{
  "d_model": 320,
  "vocab_size": 8192,
  "rope_base": 10000.0,
  "init_std_qkv": 0.028,
  "init_std_down": 0.0,
  "optimizer": "muon",
  "decay_fraction": 0.522,
  "steps": 7844,
  "dataset": "wikipedia_en"
}
Each number is 500 + 25 x the weight over its row's rms, rounded and kept within 0 to 999. Layers, rows and columns count from 0. Numbers have three digits each. The size before them is the row's rms in percent of the matrix's.

# k: layer 3 attention key, 320x320, rms 0.0426, rows 293-312, columns 0-159
# q: layer 3 attention query, 320x320, rms 0.0428, rows 294-313, columns 0-159
k293 087:490475508510534527458430493537479501483531464479507501537483484499484511522463478466519488452539472497493487496456497460491528502534485449504429496492539498489485533546517505514503494540476496486537534461506471507505471461524526495503478557506502482480503488506552522498487474481487467508500485518503529501504488503472539523533504517480486552500497508486497484550503515512494523548508514504474487504492484487505509498522485492555500472503490531524475489475503487481519436507476484
q294 086:483493465475487499492474565494493507473514519474523535519479494502487484467480496489532470501510473501505482489445533476512534509503529481482532488497528533490482503495497517481517493526491522483486540493482511524512501544485485551511451501485527506505506512488460584486484528498535467542488464496485474467443509477513487503504523515488482506506513486486512512512503485517532471484537486475519525503519485508535486490539482504509529479467532483523501544495500494476534505528473497
k294 082:469517483481456510529504457486568520520489502485465463484468514480521479523451494519476501530489528524525521508522488514550483531469502517464463528499494501542530482503518475502477479500500520488504502523505524448475523452509521498490509494536536520513472470466482524467506520514504531482493498511518502475513454519475489510494505501467498468477483499491458456483520466448483514511451461533476487531427498471491494492496494524513466480500529507499464501511497495481571509460512480
q295 078:514510511490527497541505451496513485492513467496459485478485465489531520483510532517526482525501474492456521486544512527477505484512485529517524482518501523518545493509495494518518499480458482466469470495458494470494498462528524463508496519505512492491478504499491455465494474494482506472501564454504481516475491480473495462484512517510560499481505522485491488519528541498463451499473559494449547522454515525542493488522545486482446460562469527468503480503514467500510505526541496
k295 085:474515495504510466548503507515485472475475520515505486482539561514510493492480474498481533505489542539513514496478482506501465522458528550510480496524515531499426586484555500483480554501507475482474512540479532493528504489506532505482487470501524517532539503501479489497533508484559544483506501505467503485501540495558462507486525467553510510495466524490504486547495491471482460549462480515496504514502489511444508459519496524455501527423563469479516467490501507486496500461483527
q296 079:540507493490501480465508484540490508549513509533516507502458497496490474515467516533532470488465475485517456475528479470478530545505505501545432506480501494465494499550533479522506578492518478510533484509506516497496477552538507512472511482527549486524511466519519533482472476540500528502483445506526488488538502536486479499541538532492500520470479524532522487488510506504496463510511491523530463501482518451512500484470484513503503486474489533473524499519493469489499470494515462
k296 084:506503523473506514473478519487471512518490503500526531522504462512482502487553517469492499461510486481512494516528566496481508443546497485475481501487484507483490512565515504520481459468497511504508520515497511446499451496443510479513493517476517475481503555506492551498468476501477504512493477504489515510521472503497501509506465516471483505503539526524494502485476490527514521467520498477522461517507499475572511492484537504484506504514488496477494540471494518461512489490474470
q297 084:475564488472515511512510479517489470543477480503495466508463525474517448494504496509537454491480469490491507458513492484488519447510540467516550458485551479491502501505499473500545492521481503535534487477509517506491491498562514492505566504536550462442496519528496528501506479473469520502489472476514473490510522503476503524539490521525483494505483506507502498480479468429531477485524505538532455558507510497515533492532528526530511511538538468501468509518468462469541477491517463
k297 091:455472470437465485485466508513476498510503508472476504514509482538509540484466488486483494506555487489466501504492545443531509518500507486522454489519513495507524493430488485478515501560491486486527486502532510501499465456513499516452525473522457523512533490500453528457450520518486481527503492497536485502492510451473532492549475447465478521503563483513504474501499513502486500552478510525526493491480520506490475529500471487510540513491508492541525497463479467496460490488523538
q298 083:468532497533518477505473490454470489442518478517443489511459484527482490525488463536470461469512493529467472488478506498497484487518509545467485505537483468492550477496473518521489482534519498478489500508504518515484533493531454476470501481519498532463465489489512540508475509501502467491511485496448492540505479514478522501515481522503486530499481551545519466525456426483486514512509487491512484521522538482518505513499484470522498512453530437510505511499501477494542484526508500
k298 076:526506487506500495496523513490518504506459503502534546547497462514528540468511496500487506491531457506500535525517511578500498489510458485446556519461482512528492472492468505498481513453515524506489510494465519484520487520493487530484488514494505523514476499472535469471502469530498494474505511520495548507470533475531507494524515538489511529496477513489495527491466509510511507479506499475503509485514505465544509523491477500486491513530495534486504526515457479507435549514514498
q299 086:487508481522478487473489471544467497511466472539489487510511525507533499499529488500523529535484502493460509524548521434476526517484519520513516516497506508460520540484477483523517544501494568496517485508485492519471490492493516493441471495532509492470531495512515523460494478469458479511508529488535506504503501511475491509511495504489514505482546486553483515476514510497501482471525471504508441509491511494530473480499509509567545456519515499457502509487450517497518487480468480
k299 082:497485501472524531485538485487491508498530506495492487478511458520541509523458485483546478494480501521480506529456475475479483464536532501502464478465535512513478475523521480465471547517519516489561480510548507515529532460512445501513520506547497473485490491514506485496555473507516501497523494530491509547516483491519502492490482490521504515522488512509518486484491563488562562518532473534499514509522504487481484516473483530537446473487487518524495504510499493521484498527494479
q300 101:484487520484512461456480521495516506501491496522508488514472483500474448492472543535485459484479459497496507498509541451517464489550563510507503471515473504500526502520495472520487514509471497496530465510476521518487497472547512456477501529559473470502483521493477542487497497507469454477477484474505452509491491479531489511510512482520499517506545495526546544495490478474495487505553490503513489538545508504548478478506528498532478488503541426504480505494468508493498481520491475
k300 094:505509510439481515492490493480514523531524507503510486539448511514536508537498530478512474507521495519472525505518494482523482484493450467480479492527518519523526428492499518509515521522477467539525519518521513469527498518492491512492549475503484467498462469492523493496492453482523449514464488528479504478478486480471527507552513533483538509501531478512511433525518503487530487526501519518524462540493532478489539493441489522559519496499500498475517533497485498465491462497496490
q301 087:495503488483524480489499486545529493482473465522512537535501479534494467488490425531533433448508465520512473506522506504500523491501517520528498504522545508495493485534489470470510500521527517510517527480454466516478539474516483500495560527493555477483494503520523520466513451499488473501534496524504462507537484487474524527523484531507493508479474479512495488491466444478523528494534499464524473525492555468516519517455535493492582453516449513514488474479476512489512514470500485
k301 082:537490487464536503461455516538503513540491500496518517491514504483499520515473499479501483456534492534537495499519514494514496495506525500493545513515533483507506474502459547460504501523504509499584484481530542515493525455491523501525553474540504515465501500527463511520516547498524490501488491518515529493477513522499499510505508478436451502507499491534456504492481496532532498521543513525484517530514518451480461498503516513532521478521512547513496463486486543472510483489526509
q302 091:485513545513518574471480479524488499562489490480534531495518481538486497493491469493507489449533503522499489503491525481463477475469485472515527502557486460523459528501487522504514498554501469490453492484530504500506499492528468457500555523480513527545484500517518527522473516548546519529508494512450474476527480503496488518503488535510480562485464490483482467468511481464509542469544488486503540484464523453503530501552486527515497500458430496518485534498540480507543510479498481
k302 101:495478497426509477529517575498495503446511478513521495524481526492490472451569528513519483495498496513493488445467528492505486528531501513509537501525508518460498487483462466455512474516447481468509466475493513532515485497475500546472474509513471538501452481466480471463508530502517494493525515491509484480486514496504479499501491417481497456548524510471451496517508496508463514483478478503546483510489496509508529515491509490529481506515482481530534461462474517478482550490499500
q303 086:523462501542468515503477443509510511471528513503490511480490534522513532513517530486489548500493509497540527539506494501514540505504458507518510546476487441482521530503512454522510496464488484515484541497508495489526516553421511526506490498494487519540472492540565434510470559472470507536506542501504516499518486510497488524494490469468497507530503533481476510501478497479504490495454490516504536465489498559493480515516457489473506467498504582467488512503534480514485508493468492
k303 083:472517475519521545532518509519518511487490541467477473501517502491488471532519450503472526473459524506478541498503492522546545493493520473485536495491462478498508522528522498553503508496538488517510517520485434479510517475520495514543513474489486486471492530467491487497538477499523478476457467493511538529517530508518506478501497489499555458477494493479542466490511505521498534498516492527505540441499451537496515533533488496533492489497493493493496480514511476522503468536539481
q304 099:516513542525516531555542523486524488547502490536502470460492500537523512511547476465504582498454545450458507499535494503448463522474476538486525481495496518471488537464465506502505527490465481532507497487550507529520477481496499511487443470467488509482511477526502488477467487494520541482486489458489523477492478497476478536483500444483509500499493538493486451502491495491486493478446451481483459486483485502469536506476476498487470556513552501497540504515534526501497488496520496
k304 099:482518507520513526469539509525499477503462506495430527484494533487475516477501496507513510483524489491524451470441476538463548498499478489493533521511477527496451498536524512503472524486477515483446524510500495470516539512476524513470475521546532471516464504511516461502451490503525523491560479515470521513529482485490504473449529512549486477482498477484503533505535528503503515514483515491462484471487504503520449496512497487540484531471536465532549486474510482497461499463514522
q305 095:476509472508497491547523465468540487463495534535469518518523548508477497475490481499488464521502522521535514452505476488509496510490528460458444495481518461556543528496489519477475519503480487457487518536466504528496523496541504463525530537495468516476513530489489455504504508505488503494504494479477503507504511504550502480495512488513543465555523468477551483535520530556460462441519498508457526487537507503516485490547482501501472467485509480511506530482545486561483534485469526
k305 105:516479513500483553498482550461490543510499492467484488480435462505522527493479487518499522539489495482509496540464505502499499524450467500522506533506485493503506486491479517529485531502518499517500496512567498494515536556490491521463494506475504476488465471497486482522478526489513508551535498494553463464522505514473461477479482529522485489469492543517496501519516530503520466508507504510514504530515458472497503470470506508542505496498535531441507513556511485484500459517546498
q306 096:486512490514534517511533512523509502489488471562508451541487501509510508511545520518499519522475526549492475494516506504511505505513501512495528489514511506468486515482464516497507450482474509478509515485480546453533504492472496496505479502519519506495473536520504538453473460513518492532532521489465501491563486427493526484495519523524516475520516519515498520477483530485519436492504438550540503529496500510531511456530529485549492462519519512486520508499475563495525517481489460
k306 087:491476483503544496511534474459514508494510523453526525481490542495493490487502467469517504491497460493515501498493531512494480498494534482519579525516476501509469528513535522483492501529437498534504496543482482469489508490517501461503452511471484457501507476525535495461545531507469485518464519504468488494490475499495492493461455510501514526455540498484512492480519500492563515514507482492505494517503509497503531517496510462531521492484469481546483534502488455474475459483484516
q307 116:465529498435507518445472523493510494516524476492467502475469509538497515499475480482508480487498487494455497499471540456535471514526521507476469459509523521504495441492537505494486531518511501490520499496507501495519446511561463494467526494488500462462501529492462544491506470490518470515480490518427465491457523511498491483529494534491487531525537486516515495476482504525483477533540496498472475527504497479517512445508491485567495515516500499527481514514504521508495484478518466
k307 108:489517541515510523502488517496504457512540472491529504507464445532505524460515512525541488515530449520508489486493500456520534521482509468530476490491500510485522482452508459495526484505498548500508478522470512475512493523497494507472511533470477516505487508544546553455515503511508469530512482508508499481538439490456501546545485469490490485526526508531479454521528503507535504446496511448530505514485544472517539480537499501522465489483491475414531475479478479499494520496485510
q308 098:488490481553522485514510451559480493531493464497507519483525507518492496497480510505520508492479485501514502512463501517464518504461482494492514502532475450480483487515521491511519518511528512498523509541491478487499445568510501476462515473520518479492483520501477463501504528508477480501478532462557517517453481549490497511507463495519505501483489453523561479532494526531508473526451527489513510465478457477508508529487503441450525524522482487494521499525543512502455503526441510
k308 104:549495507487450490492490525495469525506479540519465546507537483503526512537532516521540502506486512517524491538523530524498461487467474474468494513524538498525508468524532480510476471463501553482492524486501502518511491499499494466501504490465516461481462495520454499481468490479542447490505491548498476470482493480503512532526482546492455478540526505493529497432498474508515488497484535456513483515515539496500487527462470528498495507545494499515483485498453472516519546477506519
q309 109:534505535530522468485478476453504540500489504473476453517475496490498515470537511491485498476444507496454459501505482494484520502544489511505522516483513529485496450468491536513504535510503542472527454493456489513535488510505533501488537496492466463498474449484514505492508507503494496486460450469529484467476497466542544488514526517497516516532476513469509523497513484508520525538512489514512509467493497513536495500495478514518498457486558468469505490568487418533495479514509464
k309 104:539505488484495483519495484505510450478520432542486484516510519513520464512538498480509490526498467520459474514487509534492478518516521525476493463451497478508494530527480473464486474484496520484529512494494465449478498461524526480518488458448484512544507527511502507535519464490528480433515496514481474513507496516528488531509489483507520500473546494501511508499500477505517562505493496505467497527544447504524502560479519493507477478475494467482546465484478509463519491499458520
q310 106:520513517532535449488509534506539476489492560522537475515471510467533462488512526506527454480504510528529477489495490472514508490483519487505518468524508491514456538548470538491514500516492496496480470464534507481532482487508467493497475478508503506490454481488474500523485500487507485479453496520537493512523504502558494478499476518520495459542458481477494538491513503478545511510513497542562529480485515503531489521520531522551540467496475504498517530489481496483507526533521467
k310 104:472512475470496499503512457536490487466541514488494450482508556493505483519495439499558531476484485526518488527502535499507491535500457494480517524521480507503519468466494521498515510457499532491448505483520522558472510480500530557542522533485529517497514495479514525536533540496488509473515515539479491527481478482481495471463468489510527517522492526503489498504505501502496512492509487500503542524542513464555506546465473471523496512465489480535483512476501492539533498482492519
q311 103:519498456509482484492504469496484489525516508484476483507477444469450520449506492512523470488446498486469509479494473511529542492525463494549512484492481493464521510515509471480488526487485500482535497520497500516489484517492472509473525578516469469490485495497497467506553501487464504527484507502483502499482479498510515522497533531498496534474531499491526535480512527515499512559507533525454488479544504519492523483448485509529426481529501474489506518500501447498426523504518472
k311 104:502511515498513496526498494521505482512509471529494534466477474520451492485524493469521526562482497515520509550525494475483459522514535505485504490499553520491473553479515461520565512492524485519502493509531523478514488478486489527499496514509457475554488473484530565484510497527499492474498558492500452492527505545487534482513492459488534486481466499520486530494481477496511516481464472527456496470479470519520506501547515502494487534482466518519502467439524541470499493483496522
q312 108:496481531496446491519455482493505462497500505474521544516526526542510524496498474520498492488477467518511507489490483485550519525481479520477498530527503494489509501488445443495515458554494488535518542482463452475505512497471475493476517546483472493544484490509532516526474504493460472540494500494507449506554502525482509519460507514519514515470512535501496563498493463446529510487501477463535512483453555515488511482495498510524516502464472466488513484527491452485465509459513492
k312 112:467514531461509532518520522543466460468450493501489485497474494463471507506505498513468460508507518453549506545518478481516539497491514524486480468488496450513499507494543485488487493519528491516507497476527445542482509486485467494516493463472529514528532469500556490474514442494503504519509500483533527475508511507492475494490500504498485498501482508499528499518512538511518463468526487537527516468509548464500520543463501523456515502511465479509492480494483502514520458535475510
q313 116:501556529448477498494516521472499508498473473510528484496436504508515510473544484484494497523516487517484534479490463530537515508508525506468495528493531448461516543514477478518487526513510461467479575483499486535535539473545505523501445546489522502498529496494553526517498486438496493503502554538468486482488466495483519482507461494480513490451507526497452525506519514532487467460518464530524577518503531516522499525533478485515481478527466479507521493497516480516506508518539500